Weights of a small GPT-style language model, trained from scratch on English Wikipedia.
Size: 14 layers, width 384, 6 heads of 64 (2 for keys and values), MLP 1024 SwiGLU, vocabulary 4096, 25.2M parameters.
Architecture: RMSNorm before each block, no biases in attention or MLP, untied embeddings.
Training: a variant of Muon for these matrices, 1053M tokens, 8034 steps.
Each number is 128 + 32 x the weight over its row's rms, rounded and kept within 0 to 255. Layers, rows and columns count from 0. Numbers have three digits each. The size before them is the row's rms in percent of the matrix's.

# q: layer 3 attention query, 384x384, rms 0.226, rows 0-49,64-113,128-177, columns 320-383
# k: layer 3 attention key, 128x384, rms 0.234, rows 0-49, columns 320-383
q0 086:120099138093173168098159123119087137124069142168105096131088148106183159163125130153110204086147159110122103106174094117111114086214143139128121105135077159141059146125153108114138110060095126
q64 068:155103101148080104160135116126139176149123153109151140123098168090096148193127087107100115043147070122183126104112139103147096115111106150140082102085098105116109146145111114131190111154150164
q128 070:186168079117079091101140201087142152122102153142194096165185103129202140111098075126166114094145116122114095125125107137135186145174140083067092099172114122110107117102142083140128087091133171
k0 075:086160159139157145133117119106123161134170092091180144120141090196098116074123169138135141192103161145109145135127124068096110152161097091137165183100132136126143120185131096116108092125199143
q1 093:216141084142097151126133120109115121145163109120152180086117124159159088104151197164076143126140112138144162112184139150121096158088162133061133093183115074154167136134149115129151085157122120
q65 066:128137129137104140145147152083104139155146094173139128159095073123142085126149194182112155128097138127116119091104132092110125102072144147082125125143177104037124096117123136146199131138087112
q129 078:101162154161193085154191128126110078155113120103127128098107072171179098153118143071139095143182132141061174163106090075163151078150082091100123095073173126138182153141093084094160164112058129
k1 088:136112115184123033103103166059163106098146097085125148112140152124100169156106109137125159120110100141123131127101159121126067091168088103145177188118121080161101084151165180122141125106208155
q2 096:168109134146166123114124163117150179132145133115169131090107096143131147144115140051145127164097114121133141164162128127132089192188161115046122130172081125064174132140122109096149093085118145
q66 066:133089090105072085072163144126139124105147152134127089162055086197158116144096152153078189157123116128079140164096143185107103145155136141120164163135113175107190114097150063109128065131067146
q130 089:121108111100133139097128107139111206103155121120132106087092163136113162160176153125122103108152135119144172095111140150140117098114109151128178075117121121057120146142156100179128141075137141
k2 084:168096131080191207162179140065120118150144115136140152121158137101108167145142145133195118157102113124137094099159112112197161090087114118161142105124196069163177108167094184096136119125118080
q3 097:080172175115119164110100173144101133141124142170129121174128106109136138122112178146091140186096085120153086160140150170054154133142137100205084152123137076141129168146097195181042157100127176
q67 085:124120144079104111030098095149124185078078115127083154169155085055134115202164122138161097123102087133122103099154137122126118176128119147143086121114071129160111177120084149077093162137120152
q131 097:218086150133059090130158153156141122132106118149129102170139129158176172116121101152106093125129174122146111061167161133145126136123168122143190167145041162091126186161105071148103149144102120
k3 091:151152103130173154149102113119136180101134182117125076144085114124129127141156131109116150123104158112119134145072086091087116088129226111097135121166166061188122095131119081170139093173089104
q4 114:051104113107099130140059140124097058152117132129092118157189154111058130175139095073151124163150150132145157160135130084179106129119158136155105088110099147130102193094136116102142091186051165
q68 082:181119136120123186109105186142158033102145118104132168101173217105158159085144092138061141115183105128098166121148155104122105066125145144105160099189115087195124135130127112186141111142139105
q132 101:114114118154096142146066149135090133139115149090144174142186153165153118073141123099163095125120162129161027103116087163127128137065097132105127117075125154031078161106139128177135127124160080
k4 092:100121157078112130148215068152118203126133117140122078133058076103105089101148181111132073129088121113171159130127173134125138165154091097111164149131173095151131152080160158055113161141139146
q5 109:164091137126104112101136148128142162121117111152124065105133080104177159108142162138157072146132096116137121131095120176159099145099127141118078083088181027064135099098164153171131117167101113
q69 082:114110106079100128169173146155182085106102127173102156115166141104088104192129107131082096075174125134122133096165145132142102169163142097109071101126118111132171189176096154154097170166098149
q133 093:153151172134163135123121148120088089138117096130138133126082176071119083103125060131079143107101111124150100156121065154094152196088125084127107102158157180096176126093090123103139138197120145
k5 090:065111100111090149094096087211097153081129150128136132170181139101095142083105112100110178150072157118171138174108103123125171092101138128101113139181039156172099194089130090094174095115088141
q6 104:203156138121167127129129149126108062098092150138140162116120111118072116104107079087135110201133113115085084117078127151122097073089113174147181134122110092117122146087056163178065118122103145
q70 081:175115145113134076156162137141136122105119135105145152166111157076104100119141095165097125092094150123154105145137128021114099124134176145126137120109137114163167175198158100123043156086166151
q134 095:046105091116087145069069133121138178143140157156083108139119068144169167162173092107102146110115068129153107129145126167124118135160159193177185084131095102095152115126140112068154167187113209
k6 094:155148140076084146160158103146130116084125126193207106173162182146161100085136112089142089118174164122140182102176164182107122174106094078116118110146126096159102081086127140205121070090099075
q7 112:157177178106108148082094099181094080099086140104132112136117140136129134190105119080139170087111112123167102107146128255101112098123127164101133128142079149145070105151157107155149163133124105
q71 083:191107175125099148154079094124139146103107100103090121156128219042111135196083111062149105042103096128140082101128144173069115129123134066134100112142110131162151136130111128111133083143102146
q135 104:189159119097138091120194121182117080126121168156089117136176109082153123111207062139105066140153113134118109166103158167119115140099126169137086089089108141199077114092052127129114126175134149
k7 099:125149088189103082140118161137154169054144153108185074140041069126153154070128153151132189134158150115113146123152082091115132120184072148102157148101095161104142131113110127141131135155160124
q8 113:132139127170168092152137158139132063138073116076083121112130196128113131122145082089103068075109106119126132189092140207147162123111153148100237111136115168093159137111086096148150121160081073
q72 083:074167158164163160135117140147107099127154171107122085097119155087111155125143131099089115103130082121172080095127159121171084049174153066120124086217149177119139147087141084145101156176141096
q136 103:111103100112116138102145080080101128131123144130183140089163137159166087095149144124056096087080149129135115176159106084152085128131098130120116158094129076149064177102109114141086119143099098
k8 097:146065125068108079154066072113138120173111105155156148116151092166135132091123110199142209217131119121090200164100112169098135153143112106134072142069123086137133112146108156120184116135115142
q9 112:123226178170170119123134085116142147128113151108179119056158167139171090180168153127180172071117171138146147112116146125085116141188144164129172113117138104157135103095119091141089101069167125
q73 087:138129064131186036108146108158135133171127152078171142082102101122132151135135142070123109083084184136085069123114176075122096059129120131131137127118099123155101121108091118105067177153096095
q137 094:177170143140094113071105169160123132105141102093193131122128172130093139087080169209119163183120131131164134105142083143124087105097087102113160146075114109126175114130107150146152192165139144
k9 096:143132141111115134086134106114093117104118134166099108089104162120100091099157084160121095124131072129114152178152093164138138121116168118113143117126125128134101139165114042109064150126193141
q10 105:115150145183133079157138133121171121053127116153090128126109125153086154054072111099154106166115206134180167151134143101100167113114128165079169156174157144166105100166171106101095101133147106
q74 087:138175101161122084174112098137188110104165141032102133065059134148093158137133123109150106158073174118168180140084191180116159149157158180107120118108154181115108098053108151113124163155111107
q138 093:115128160161112170063066146094114085172129106146133150112179124128084116113178138147065139185132123132166138143138159093137108094061162075134162131163108096063126110115133129092146150128121168
k10 099:115087139136137143138144118072092104153161098162153112105099160117144172131105104129138159118113142149098102101149121091123114096119122097138067154083142155112105121161119133125081170154049099
q11 120:114123104100142119123175133159133179163120137121126022112093167149091107022116111160078172124168119116126075118129107145104133137098155148084090105111093084129136173084227107113152111101115150
q75 091:000049153161114106110185073159129134131133150110145097131097116084118091168116127111153172119173055132206102098098138154130099110136137133176121080109119069125129123113092157089154149117079136
q139 095:126077166154129144152199129110141115113135131162175200141164167087069062160155157130130155099130118116137135183118165142129071071148136129139239146114131108083149145118114113120126119135153113
k11 092:165131142121146090135162125141113091154155125129033079128142071095176161088149135153159135135095119123111131152125095151161198090151156094113151144131150112167098165160131154182117129132196154
q12 109:109148097148129121088096149105176159121177094121132145097172127071106115130153081163066140144184159141186102117063162135160131129220065063102135107139144176135058154161121119112105145132142106
q76 084:128123096219173175096108094088124120127109147120152125143134147170155134165081130046122136095107131128100107131096133118177129122155139197161097224131097084134071124171180061150136130122115088
q140 100:117171093132173101084116110126134167158102140134130123143091180132135143129078156191095174158241106133132183122112181122075124117137113117127126151079136117124076111152143158090096099117117129
k12 094:096091199159139151166095124197150126188150081067160068134131121166117121109119097110097172178148084144194195133148098120150084098120063155135102125103135101128214162124138101100107197167131165
q13 102:116175143140087146110119138085137154113112113153127149172138067125153154103100180101152110095087155147089111134159135125045123154101113149122165103138153189102184068155105124138132114053123164
q77 089:113119155097184110147092191092170120098134134089134144126105127156095146114125222129131148159165159131138192117128159082144152135086206099118115121137158117072108095145091143140135168076119126
q141 102:122104097115110168124134129179140172146131159054151124106151193152069132068128149104156148147128112138123158065075128064154121095162179108165121111140113219102100107116156189140125174136155147
k13 089:109082099137122156127166112159116097101157076140130154120105062091194124149105078197199150112170114131091096162136146170143082123181144126099134195114131096127123127115117146154128104146122149
q14 104:135125088153149100226122133136121120124144143158104050151091135169091148152120178114094113163124146126104188189100118059101079100126170173143137088092117099153151150131101137073113143166153154
q78 096:113116128149167152162204071134096117106126159114155150132156128108125101078124165138151093094174142127147117125116130103111104124153125078076173118087130110138147095141181111088133099157157121
q142 095:078169150130141190147152077093108126176118116165152178098112128120126092077211104153140174171102039126142130084104107164136121128143173132092154131081116098150155137133112159169105116123127105
k14 103:128110100067085193142121091156120124141141151124161106132164114053122098162121118092108130096101109122136128122129124105125122156127122113118123185098096084102169128046130089126090068117072200
q15 110:111091160125134149129099094120121160127141107130151100070096140112136086163115166103104115118119079111096191137092195108176124166215100174159185105146143097150138124147145180147176184086109156
q79 098:121101096132114207085105139148116116102100108147094176107097174154110164216166106029154133099095172118162101123166146104139157150067138141133113058144192149114150157127144097154159110126069110
q143 104:097082139155110156124153135122082119139139143147091113163074108098107098068166131148153132119110164115174117168124146142124157117055188086133119113189095107110148109088149139145070130169139095
k15 097:182088078072103158133091182105147148180085066146164139143209108137100129116071082117192156172119136129099069128122094127127173099085117143149116134114141157144104128149112138147090140089140116
q16 121:156116145117129144166144121159125140078151141159101122114000135143114108080128071201202133140135094116130063122106232124118122131106154163182183069092093170101115121083107073133090101154129095
q80 097:136113112126133127194130079112131122103126129129108098143137146092153142141143141145179151110116065118103112106170115117075101116138150114211180120106121183158104105154193092124190141102180148
q144 102:116147056141203153189159113130136140111097111149093039128111074163139126145151128173112143075136080118139198166129056132163144121106151146090065111122113129121121077219144147153180170193078093
k16 102:144115097123091140080132128132112092174180167153135177138165154140108155200158140106088177116131162120182189161100165135090086208117168129127111153170176120132120106196163179121041140116157132
q17 100:141190107077109191067096125163113174140107165148111099124080147115157103088175139124101074156190091112148163110175151168117133140111100144138076101061109075109117195156119139149093153161074112
q81 117:146133164173112149100156102110109187134128178125093101128100150064162087182107109172154106128085021106147085150095135204156088133160073122145125075109114137151173131168139056130127121171151133
q145 103:098105183138106109157202114126119161116129140137132141121149107116118137106133030144163118156077063098092127160101129193133103156097096155140127135153132180132097115136168072148094098118103164
k17 087:109064151144139145133167194137144160109128129123080113137140112151117149142148211127118148141126112124089144103150106061149083127138133092179115108084148181121163089103129112109019075130142150
q18 115:163103059127101170106122144154128083135135167088117115103135100080132132071063092177123115118178191108128116162115101052109110115093074152132156117124133125132122111058123169148118093155144124
q82 098:109125152105156130102141160065120128099171137136130146099137215143131087130133103080145062108122134120130118108141118094138118140097161183164186112099129115173087099127074127137071124111097143
q146 103:134119132141129128125135163106154156141107184205040107163088098132192119089099161135116064111147115128141099150138107169171157122130189129187135117143096201107166137175110091195141057235100151
k18 103:141108136117105114133109104119155122098135061123168138086099126150131070091131090059162093114071148132124150101127149179157070144121076102137159137077099149177104126164186169136197143145164051
q19 119:071113088144130202145096144097136140116120076132130170112125069129155135097131155139144140100093143145139078050186052137158059124125115155177166132128144134101102105065088071147096139144133109
q83 107:130141144142163155168081174184093129120132068133123087081146128176123139134110132097211152158149190128191139143141133088159144141079101123054133150154097157087124123092139136159151142113151093
q147 099:088194154152130144081138117065099116179148106201129145105074135115123105135158166088157124187166145147138092153111144141167159108141134115112115141098137167084141103134124167100156157076084133
k19 104:151134103172125127104160127141172176153135100106130121159100130122157116070095205144112125170146144137116095159177130147086069136139198077167082133116077063148117113131122102160122129106114144
q20 107:106101091134135146139159124118068101144110099124096125143110137090129125147100173135097120117069144142130141206135120078115127148175065079145152121098169149180142084163108136125102098125162011
q84 123:147108127135071080127106118087140125120196120124154133129110131142138116095118201144129097181134198121077113070093118108112099099111111166156207152120138138101129125170210132156154193130142101
q148 113:103172142182081026116135129115140109134136096150096126169124134144091129098112199128085131139163074126109149073108149072129139111150161156127157137140126176139200108119155123146120194140161172
k20 107:104141113127143153112078127134114123105134122143134117068164104109106125128133154104147084124087128139126085130139184093084092051134145104202116125144152205145187131113141151113184132124090138
q21 100:107081122158139144085144090122145093132133124158120106172150165062131145115147159111173047165166103111150109087157041140088096080149119091149164122106123131152114146113122101156108179140117090
q85 123:103159078129163168154150126098137147095145148180159087092151128122124141154150109103192117136164124119154105155056172130112102070187169163127146099066120193118099113127127114127117068110131095
q149 097:116134113104083093128163157130152097135155117121194146121110093130191154147134107174108177111099100104140124175065176179128104086178112175121092102152136113152138108123095114108095081063151127
k21 109:105103178095167124137114150039087096094179106103162165129173163185129152197118116187118152089169111139158158144140200139154098137144127154186142125112122123054111111164131154070186075128117158
q22 112:144068076154135090121141085160139122121115116181140120121116140029151083128145150078092137097110099144128109137117087117125132155083083132085135147095137121115135154106118139182187105094143165
q86 106:159129099110120121043127114163161133134097113182134112133066167095056110131133114115049079112178103135097034210171122124175107084094099133169077149109115120184082137099136135123123120125077110
q150 107:109118103130146166091143128110106140096146124108147079108119197141148136113096115122147101133144199127052150106155166126147141096122150115173126162160146149124123153155082117159097131157126155
k22 114:085164122146134208105112146136101127134162078126137144120115075156081142137110112139121061082151102150100145094062152117099163084146105092161139170083144124115160124062075143118177170130162099
q23 110:093105128114152180151152163095099115120150173139171121139183155121149097128156200119086183154107147140104161117139135141111176106158155189097139107126128156144113135157093107122134167124086159
q87 107:082145114151163091194097175064119073110149143148154102129105126133107120089099103155120139125107086131167162120112131118083124151112144105166122176125113130127222121119123132090146172114089139
q151 104:055099121144098166110102103132124120150150103080131094122132065188120093117118099173144131109158139142076117159146139141178074167137150126103107163144144142148113131148140117127215158133125077
k23 111:097156080119105111101143141106144108132156154147144160095136127078103101118079123154084103126070165122162124140123107149141116186176138150088179124078111133170148175087131121218166116161104114
q24 118:111061154122153057130177101148174128110112103073133147075139166167124130182114191123134097176083134136149120126112158198180117113115192126145153123163151153164147170118139124118113126101101152
q88 107:117140116091136248126079171154184132122126091103160141093095217085130109136076116075173142139122133130163153104171142129098121153059054133152127120105121195100155094144182157146098147089112109
q152 099:115128126093104131110103099112148143157135157136116150103112087136117140150112122165106136157145109124173101059154171129144084185152079143189163207132087159064137117082149133139145110091119095
k24 110:159196146100154090123095057102105127186100110164155107076121098096138127135129160187140169108199149103144118114113169170143108097093139153124115175101109154149125168118087161133199168190142114
q25 108:086162077115172097174128167145152151100110126147115171127169110100131136196121149171153147180101146125140117121134152067094093121111085159115099137114102139131143104138112113118145123122136118
q89 126:141086095150140136127131107137160158139067085129136110113172099124094112198152140103123165147200106128125140119116123198143182136103098092080126119133115218082145083081146133120099100142146151
q153 107:183126134141176114109147122129123104175139091106143093098080080093153088098117135128118106095108074130119157114146113165145146112135065124044160083101075179033076133136080133125098084125143143
k25 113:127056152109161169153109152143168097151139154133168101133155131154180104133063121080101140132152116169148169152114099135142113127125147079111114142145091179128067202117072135103207115151096111
q26 110:142128127146134133111061166132143089094142163129166104066148095077148152080132167086155157198135137133102137145161133142138139123099116154139172096130167131126194111103148113091125112179134112
q90 108:153155103070130093080142128098153136128126202112062155103133100120134181064150127131136139096135124132091022098092171160162205072149082141133115126193137172164143137140139095104087171094075117
q154 111:157074112120081127153151184116159159045107114105062138158122182123162174114117116167180128115090103125117153093124132148134088200121155137194132172143095119126134115173080153118066121104116114
k26 112:147142149125168178172178070118099145080133122144093092124151144117112140097125119103135135143078175145107193126115055095135091134165114114102119125144122109162088109127110139142139083122182109
q27 112:142161179103126138153072162106138058092100146100090112132130147134099077144191090114146189107102118106153129116113177080149081086169138175109126163138098124113123177109148146124115111136120167
q91 108:148122102088144068195172125130122105096156138119159135122152139143102155160194175137179218154100102104076163116111097190090127142169153113096049191125114147122200185157140132126109178146139121
q155 102:152095123121140073134093119108127158100136089135137110121166085075136104087158162123142185134128112107100149117133108168110147111215128080112080094085122149127108100108155119072190190131113112
k27 111:189138122176162171119138144119149119129126056149133081075106111117154110154132187182144138147171115113184093121183117123146120161118146142093141121146130116119094113130169115142124215117149140
q28 108:148179145117121166205158145145109180135105113136148120158129099119137154079135125103089173108093102114122112120121130244080080118177113128130176165153105134135104163154158113099194159129128189
q92 118:116153118134132084095121109112165120180101159122058156134087164097134074106069120136066169117177138122139167141090121124121099179112122154182059161136107109153110140126126138153188164158124093
q156 093:154159153165110109134052118081129181154193188151141171180121101100140068151099111135126091056114152121146148103102122067130081129091099085148178127138133178149139112206106141095048093105142136
k28 104:078074150149119125154076134119182094153141106101135134076054189127073177119132080137167143109149151115161081095145098124134154065111151083193120115149180147065143100079135119149120127164116117
q29 107:165147127153125104202123050133153118096158105102094111077090132101190160148168120147122140163071154125089064137199070088176101070170174072106059157149157091114133152121101120160096106149095092
q93 118:178137122141180130116131128103140100123141132135095086153114099104114138167188113110101136114132117133137124070176142153137148139119135095117115156145145125151124129134152083153111108078112147
q157 103:113132127140156085150079090095182144177119150079064178145105131167133141079103116162131198134127092111137154190099145093184108237113097180082152139058103138160202129149114113092095166128115147
k29 109:146132146148176141150218110097101132125153169197119185124146185131106163111161107122135133165127189148184118158172150078134131075146164080102149123125139135097160098155063091131194163105107101
q30 103:185176107163152149093146173080219111168139160105163127153120139091111144115120166177158137155120142120085178103135122138104122086164180167147154061141153051137137118127083162067153065124123098
q94 106:125127130126134182084107181102158153151108085125182140096142150159102120127115128082090116108101132120099141113105116134145144131112152138069085105098124134118059141020151090144164097122163134
q158 110:118161118171159120136135114135049124091130091120119132125113160119181148125122142121145083127119187125165119164037090147106140101181128155158122152051149105111100175101136157153088124141095110
k30 110:038137126123129083115156064076120113100147071093146144142154101131126145138127123108147097130064115105132112174102154128114141072134130089228124144144115150099157069121113110123184131161120101
q31 108:176103194080166137154154144123103106114117116148154141117118137044087138110138113155084229057105100135124132186129138131135116153159099126056153168185147149144065133183164114107127045144131120
q95 114:137152147108139114160130122111102030178142100142107090124098083119107121167138171174132130095082066133072147161100104156143154083194142139103168103076144126096159060159121128152117065106055101
q159 104:100118174088161149151131150127105083116113117178047083081190082112152124148143088069208161074166146125070108106167107109175135090195139105094160096105132060117150115114211141162106107129112135
k31 112:131157102115143119139146096131177087150125127143120120173114140103129119131149103135089101122128072116187155147177212133137136140116104095169115125129068072130088126122032045136095150133158105
q32 109:188165094059105146113085105165160138146110174150100064120123131130048191100161142097143164146102126102132154124155137178132139119097155151099060117173119099160104166140195128135126162131100110
q96 103:125124123119078126128137138123124148124109118108136176089111195085127191133179087096113116032169093121209114104155154166167090125079128070107121095141104106194141152103096150092092135122144196
q160 114:103097117116091131089085116087092116113130139137114141153168131066149158110121056155169103117153107119126106161133129180117098133110134133115097078113092130145100103108076073099125091134108128
k32 099:120151083104113143139126136198090125115065164115147117145095083123155125121125129119079094145136128100177102147169086112120176146126184109124104114190069133156095161098113096183079167128115100
q33 106:103166157085176153091111120170144098071102147159125061155148125102085172140142148103116085134140124117141183125129164148165160127133157101160139080129122117127164156186119120182138140088118104
q97 091:080123126080069161056155090165134153131111119164144118114099137106128116152147101121127164072182086121120113115160139178164103169104146087156113110117077195178138138103074100141137147115135117
q161 099:116118126104140166135132110101126132129118109146119110129114082130151214122153045169126126123194092122177094153133124175104082131142116174142081105165101108122076130103139086167132145153077113
k33 091:140143037138142135095105128141132051112138141122125142163114158118123086152109117122083138161107102127135123143183121093051180130176160154106108121184169117102094125129127122113163168090087110
q34 099:117131165105119112114153121177128159100104162142149070121149123112110145103120116175157158141079124116086109137147151125101105134144045164091097138192084154093084094117134079094122219133126172
q98 086:085074126123089104127208139115167127112076113122087108114161139099063121149170120129116123074152080127152105129174139103134075163157117097109130112133101178156114141181114140142065110110154158
q162 088:145091140113104142055100096157090137100109112149083127157079145088035187122091061127135128178087081114166122168142088162136105192160108171121152131157115063084179154117108159102130081141146139
k34 095:170150114106093070103131147135102076116098166170131066145144128103141119101071170128148078155106101124140103178126123146087121117064192176130103119124103107201145174099168091189133130107132167
q35 090:152116143116103158154083173097087163143098089191108104148096106122139166122100100165140110161171142120179158134125122129172104091227141089160132081121134153189127105089149189155099171092140129
q99 073:159155090110124079129099109147124086140166108128111196062118179194146166112107074096130156124152117130179184116113131082089174190143176139183088143127109111144067104114119103142155149064131127
q163 092:130160152094162073178173108132204099101163162108143135145172063156195128144070134099131101119058116133168122145151145061169129116126142114139064122107167103128096138101141152105151095138123138
k35 084:137107098144103174176134127158143095145134098081109143131138107068115083131211167131085082201139155125082100128145110117127112085130106154075142096096132133116114168122113097122127137162099121
q36 108:115083113120151119104129139137146116105168143125191135151123116130139105160056070147134143118137099139132145142077121150095186139171101100128094126106099124135114098106139025119148080091117100
q100 089:081163158149095168149082190107147080146148124169149089148064210103134149081084131138117137190169172122120096140130143180125148093056152159178113129101172067098136138092161157139205106118130114
q164 095:120125136155111146096102103084195132155128142123135127087120104150179077107101069103175145136162179132140162154114098173199148157083114175202125090134158217124139111064112089173132115094115105
k36 090:183137091128165118136172118114136143145128117130119108133185087129100121150123093167139099159142105142146104072156145116111130145075185081124073129127183150125168147144151109161135155112141089
q37 099:128152102107163102165157124106086135129130114113090180134144205114143147136119073119158126172144127129161175153113135130087108190087095144133125131060144172111137150163144070077160079151090177
q101 081:211140040138121179219100162158105100139138133129130127153180169159145120112037112053123111236109111128148113126140155091184094172144061117160147116115167129079167130135119189061105110104150132
q165 092:077127122076105175100126092090123116123123139093126127126073130136127122168175109140158189149151080126145106136116151100122184173120156106133152164173144097122127149170109127168136178115151109
k37 085:130115152109116106093145132161116184183054102148143167086094067142074140171141144133101127088152149127163145132161116080170069137096165118122077139157151103077101141083156096155107191173114161
q38 103:104099139146172117194127170167103119133142133105136106152100130178119108162168139134141097135141164117141143154100151109162130144099124169170136136163117101145119148078148150130140117147148131
q102 078:166154134150083172108080119165095119171090137108137118124182117072069144185088170034161104126140083126179045103138114171132073126075109124164126145146109138142082172088119168082186092087147216
q166 099:147067111113103129132164092116115095067114149097103177141151069115131162112179057129111162164120107134147110098180132217156101119147136087125108128138111108192081149180159160133125162061143132
k38 092:091129162133161117112137144144190147079086182136101122135124186113123102131085117198126099108138113126132163158142125162094131160171141130105157107118143162175174085134103035124151094124055143
q39 103:129172200113084123067058140105079135116084125139080081072099167128185125157117175183149129115101162117131126091086120143155177101145180162127093127144138123117109124126143118173097177136120089
q103 077:135154120135145164123096078094102103082151103099093132157109134111154131102079114125130142124136173131129114061119165150123138101157185158165132098169102114128130080191114106136116114122119100
q167 093:146091122129118168135118166135146067133142150110129097145102113106077104182093118184119122151147159129155129085117134155132179169110153077109142167107110150157093115107126120146039159153075153
k39 091:050050142106063133124088146188130134092137137185182186122188164144153144094169117084138198155142131139082147126157155111109122112154085096131157153156128197151129145108141078072076077155100098
q40 116:173147158122175121112192121090119081123186137100123138132071062135120119119133151138081154112087178128132173132172126096117121202165079084117051141129078073147128135141140166109122107129154132
q104 090:172099157188170099111140118110125060126121092131125169089139151170134133079131163100162170126144126127118147090142118117163144208193112108127063155115112136129108177166155063143103132170120106
q168 105:111162157166131143099110090127133115137139084147147174161126180122137117169164063139060181102120091137108086139061113141134149144142142119161149145065156114150123115134190067143068100117128095
k40 096:167105107131087113177117116139179135129077127117152063144116133101128094147108127126124071159153129129130122130128103122190138121097063148124148062137116102098130151135102105134139161133164212
q41 103:104142117113108090141116196156070097125134135150165110077088153123129066064169133155174163150106137118153141090113157091159162077170123120112109148099143122175126121114138081180110147140082078
q105 089:204150185095092166088172112071169118090093162133079116153114139099106154171142113125167108071129074110162098164135127123145118158195113176150169098171141160173164174114135132153118078129139182
q169 099:126152150075153158074130127130095164112054149087135096147150103106204155140105102179146151070166140127148126050137111122127175147121147105116129073192096095132137191134134121160133096049179116
k41 093:124203146109115138085043105172134125126139152137114183114077118098102079118085116079096124145100183109176130087065089123065125098170140134091076185107126084126112148129111106158111137152109114
q42 111:158138122151195083149120174151111151078110135144106125157110149133117130147108097157093097140137123142004144101151099092157110125181079085134178126135157137149067110189141139101187115135125163
q106 082:108131146116131123151104170119149114116126140108148096142096134155133095097121122150127172117126227135091145157126100097116115108208146117140129107183160137079090103156119109115140126101149137
q170 091:115159097148161159161153126118108171132093154068073134105143144107103159138153126084186125112138145124177160109147135156078103125079110152111101152163102136110127102098130113169099092100162154
k42 093:116118175102154188184123089122131074116138143145230133144176139133121129091128195129142128102060135137158112132100156135134148132141155148129110160102122129112144141102135133078121109109122084
q43 115:217129136164180192136075077106049148134147118116117135126077112210111083066122146143158115149170086128034136118142133143114122136089111145157165110167109062124111133128107208102100121126153123
q107 083:124099132158121145147074175142060205111128096124184118126105075143104053089102109177103102145176143143134144139141161104126154076172112134148086044112085072152184130157093126150124105185131149
q171 100:052140125115116138097064193095171094101151109134135154063160167054154122167179091086150132122124106131152201147101170120177171079137142096067130159104132170100203101095111178191116121144166162
k43 098:035145149156125130138198113136163111117095139112087108072142216152158108085081143155167118068182126142121085084091112102159112114121097157253111121122144135136060139099154085141088114089134135
q44 104:127030165136103143121162128136108083156136111196109110145143150108061102116150132123137113124135067134177145072188124156134124120148065047198103140150117172162116143128144140132088085106173122
q108 099:122169175109119172112091150149153170078163149182115167115119123151069152163094184084112165156182146138162181132130132104097097121097139168184126124134117170114135066122126149119084165099138138
q172 095:152094103140068116141121182116114105146146151111180155119091141138163164172143146148075143111146230124139138142083141040121117167141167143049179107108111133050134092085144123059127188140128112
k44 100:142182080128124145126170104064161143187173139062151082109148128066115120131101136167130159144137086125096079113167113135092118083120152117098154107107081107130108083159131108125125085135086108
q45 105:096204178127143131086165140148060169100122142081155172114127098143068170038125117140139104110099110127148124134082150125083105080094121145100170125146125137156091162141141116104120133117146102
q109 085:160161152158133152089139145136187150123137145113155133151117189093118127161141113096113074107125092125089090124073133122171131128109115152162157152138145127129118153180097149196117148169111093
q173 104:126060109088175107111147101143198090129137144124135129141151116060104095165120154120101136121122139134083129160129141097206128143087107076146118134156097128112168128088159115138144097132100161
k45 103:113147119134117176151140088062144123169138123099125194134087169128196115119131128122149059084129114124156121157177142140116088154124154121151094155098112137146134113208063130115164098087104182
q46 112:150170144119126207141117069119129137116145167167131055104109111129154144136134154111179068147174066115131137132147157109125145119135124105174181091141093097120128104169075157143097085154103086
q110 096:087091122111140149157073109148195113093116127132134128119107104103168088132130115183153194133104062108160060076140167140153148093190169173097156047094084071166165076138137145157147129157138184
q174 098:075106127112140126121159109173078137163125073118131164097131098170058176095148053148086118145176102112119077126133111117122077085095152103133122096177109146124093162111130116182124120136071152
k46 095:161118184130121093151159133085066112169133136105076167039182133177115162118080042149184128163115113140112138154115152173138152078125096114125111116114185119141144151183140111093170082093139120
q47 111:145152133155062092190136098138160164123140139195070109084165081113150173133148055126113116126114105129101164125096113121152115087163116094199149136142126160137128073195106126125094158105159137
q111 099:167139131118130093190125142149095170134127170126130116138201204161087132122118165155145140146151156121102127099132108103107138118131129154161075157126128091086071114190136111118145148134113132
q175 101:172109202142099123137142144122191153117141064141166179190129135114146137126136153151124143112146125132127116063091101142135167221116140150064119118152117082048130101153174155191192169170135102
k47 107:142162135075155165122094118074121087158063161114085187102158114129089138175068037125103136105098124126153160102121153074143157151134146131141136105108163160079120140067172168145086128106102139
q48 112:066110138117128167153109146104213076141146141119085137131095114113112162081196139093118121110132105128168065127088093119125175098114189073206101108109138150191169151143096129146069201156157142
q112 105:081089087156087131118130162138130218150091096089072062136073128109113052163132128079084080158092109140123117178016110116127147094050135100121086159090120163101118143117098111197083108141121089
q176 100:127077102125055104106052138133068217141114131148164076155116145081104144107111098078129159112107080142143109131137078082132192138095129177135156173136127188061098192159145160135152110151157128
k48 103:211100096132191119133121134115064118105157129160116054080130139138081125185142136067165151139127200122146128109132182091135078156081126155107106149126141081098176095089067079068212132172115129
q49 085:125174147149140108143132099141120064128143158160143181111216141135094102166101116152130111136128174123157116123154122116119178118099108138109092127158124159113072111117143165129105086158186070
q113 097:140138131146102081081127173106092127146115111148170092135135128146117119112155099203067056117128148138084104158175128113131179111068111137168111182199129070066103143125157159110117129124148066
q177 079:186091102107092110144061176101180133123150118143081092080161113146130113109112126149104091198095086132157137183173122136173092147111078132114097138155091182138098175151142077118167090151134119
k49 125:129102118191146123123134142148069116160136104126113137065184145197115176170110082145085111117168146142138107153077086118146107118051104127127112139134198076107142109112123097125153132065125070